python train.py --head_dim=32 --vocab_size=845 --positions="rope" --qk_norm=false --bias="qkv" --tie_word_embeddings=true --parallel_block=false --init="uniform" --learning_rate=0.00572 --final_lr_fraction=0.0 --batch_tokens=16384 --dataset="wikipedia_en"
Each number is 500 + 50 x the weight over its row's rms, rounded and kept within 0 to 999. Layers, rows and columns count from 0. Numbers have three digits each. The size before them is the row's rms in percent of the matrix's.

# layer 3 attention query, 128x64, rms 0.177, rows 100-127, columns 0-63
089:527385519433558493503437513453540447482440541545565544480523585494549465549494480578521531480531441428480498566521392484522458457576444487474618559463449565483495529507493588566432446536551504
086:473484425461522544400536602497601442423507491532546485524517589564435545536560478506430432527528447524494544559492387465522467521488489420469524474585515567505508433472527455493482455511611516
091:458568538493463467485461498548479474494515521529546485508445527473604411505501462525486492416577502411519606506557584515540428554491395458494566607488447449539503550494424476408519588486527495
076:445482472567453479517475448478454457471494510491495604493453495478576425507509424477557609478498460540583519418552550496546438561442493578473556507561521523580593498421591548545534488546497431
086:461548530525472501442514453499444515513552528488451523496547476539525410501492519336543522592513550534493483518433472555599602538473433466582602501466451528470526507561506585454428540506504549
079:452476533433498503481514441518444495515512519476443546436524501442525481509517544546584555574428553511419511533413566405431482533552564410474609466432598554472501493532562476506431523520423457
074:516524484576553519410528531507467502521495515493529456536453330432483505469545528506529456458430551522528542520420550541466443503580581492553460446511550417530481372449478524440557516514571510
091:444523427478456480487560519626512530503502507531479562460484402536514538456525465605509492533395458477439543497539482529494515522549561536451564437416538464542475444511423457468459546482433363
089:598610548475512510584436495577449521496539517452549523508435578576479479544577444445560485467468482460486554560542539465428498472510451355479509509508497571410538439422468472533491517500503496
101:504547572556503403489606508511459478523482465520500506475508540607462561495509536498450524558481512462424520432466445511563450406500515529570537576534523533580527490466518468553396503393497381
087:464515476422572488558490528420474458559456587555544445498436458468481493612489489475460442508554486486533478554582436451594439515582475483458511550504390499549596537545491509503431430534520449
078:533391457420518474475503503516600483553591537472452482528493420466493547505469443482438544484452479531434499619529537481492582451487498465538600589564557450524402530538475500487523476511420564
089:545512535518585477557473539496542376529470514486530452425467444525526492533529509444489391500455547483468518400530554569580620495512421469497502514560499604433446550445484542419454508473517477
106:446474458561452489529518512473534510377465570502481521409480543481497493458535475538526568492444476476486467484526510586475463576584474569475551571462387471550542602511506490562509418517566380
089:515531401538527521397530515401573453492475489427503534551509444498450567581553549463474503418503551460599512488518455535565507446553501453521482505511462511481438554537536549414538474383463585
091:524581517510480440565481486446411400454394525507479448539436561464509467440451515593499597520589468533495444511596438476550452497529480521472480516492530461460514563405502437466515552541425456
092:477456499593546499497543489511432462472527481562508384504491426519460481503491459542549428584553412579424503527602470609526507500495533487462472500565482585510422564483557428565432486454494482
089:436589569462577462476555467502442532591541503537470466528645359540494433496509545511528526454556553514559515458453511447522589457521544504451477569474462465481546548469565532446448494501487466
087:446446435601395484511490502453447480468432482480472565449466489533451489578462556463515459514568489501483522559529443530440422465613508541442502519518430503479534588514505503547471477345463450
072:387434416477489527534493510466516545442460469527460525424559469504524503488567604607495528469560457539513485496509390533451536484482594509403503466457531505562479525557583519513443431431574515
073:581482585548562473554536488512514507467567503535522479463500455574565454401543532541422592385446484383482480469408502484530495570554514547524488507535559511455473469539546547606517550541495489
085:487434574480508456521459531504424519587526487594478469490586428535522509450561504555429513484594501548488467539549461488544489547544467410526483467457490504442571558490464519476411497456399364
075:445403468470473516506427458441446500496494454524500477515562438388495544525447575463453559549539541446535491551564509477511612526574537555570418439550455589519516536519507569425513446532524561
092:502598569573478531529455459560460590490478479439459520427563532492527435505462503413567450602515439519496475524453483516456528532440479528517507495541539518463531522503420447382591556538601447
059:481480521504470534444479526626484420560397559478474549483407552488497401587482439493567486523428468485550424477561531536459523565432411470511532516522464571535514559412557542496522472529528497
077:445502440496521505431437470486523506449497540496437476504557473483534498583513553422522582571446566520493438510501610513512568492469525566435454487391505535532561526523428493437548444634504585
072:557628542422509512489462580521502553593508485451582512535459488525469568566413430480460435469499498423501525486507548549531451541509469481535526609477523380578560483506549484504552524495476424
081:538575520521553467448548487571495411524502546480524511419482423577527505459575495479545431549453540523490486518504428575551542467478509363424498470530614529445459541489504400543528492591497494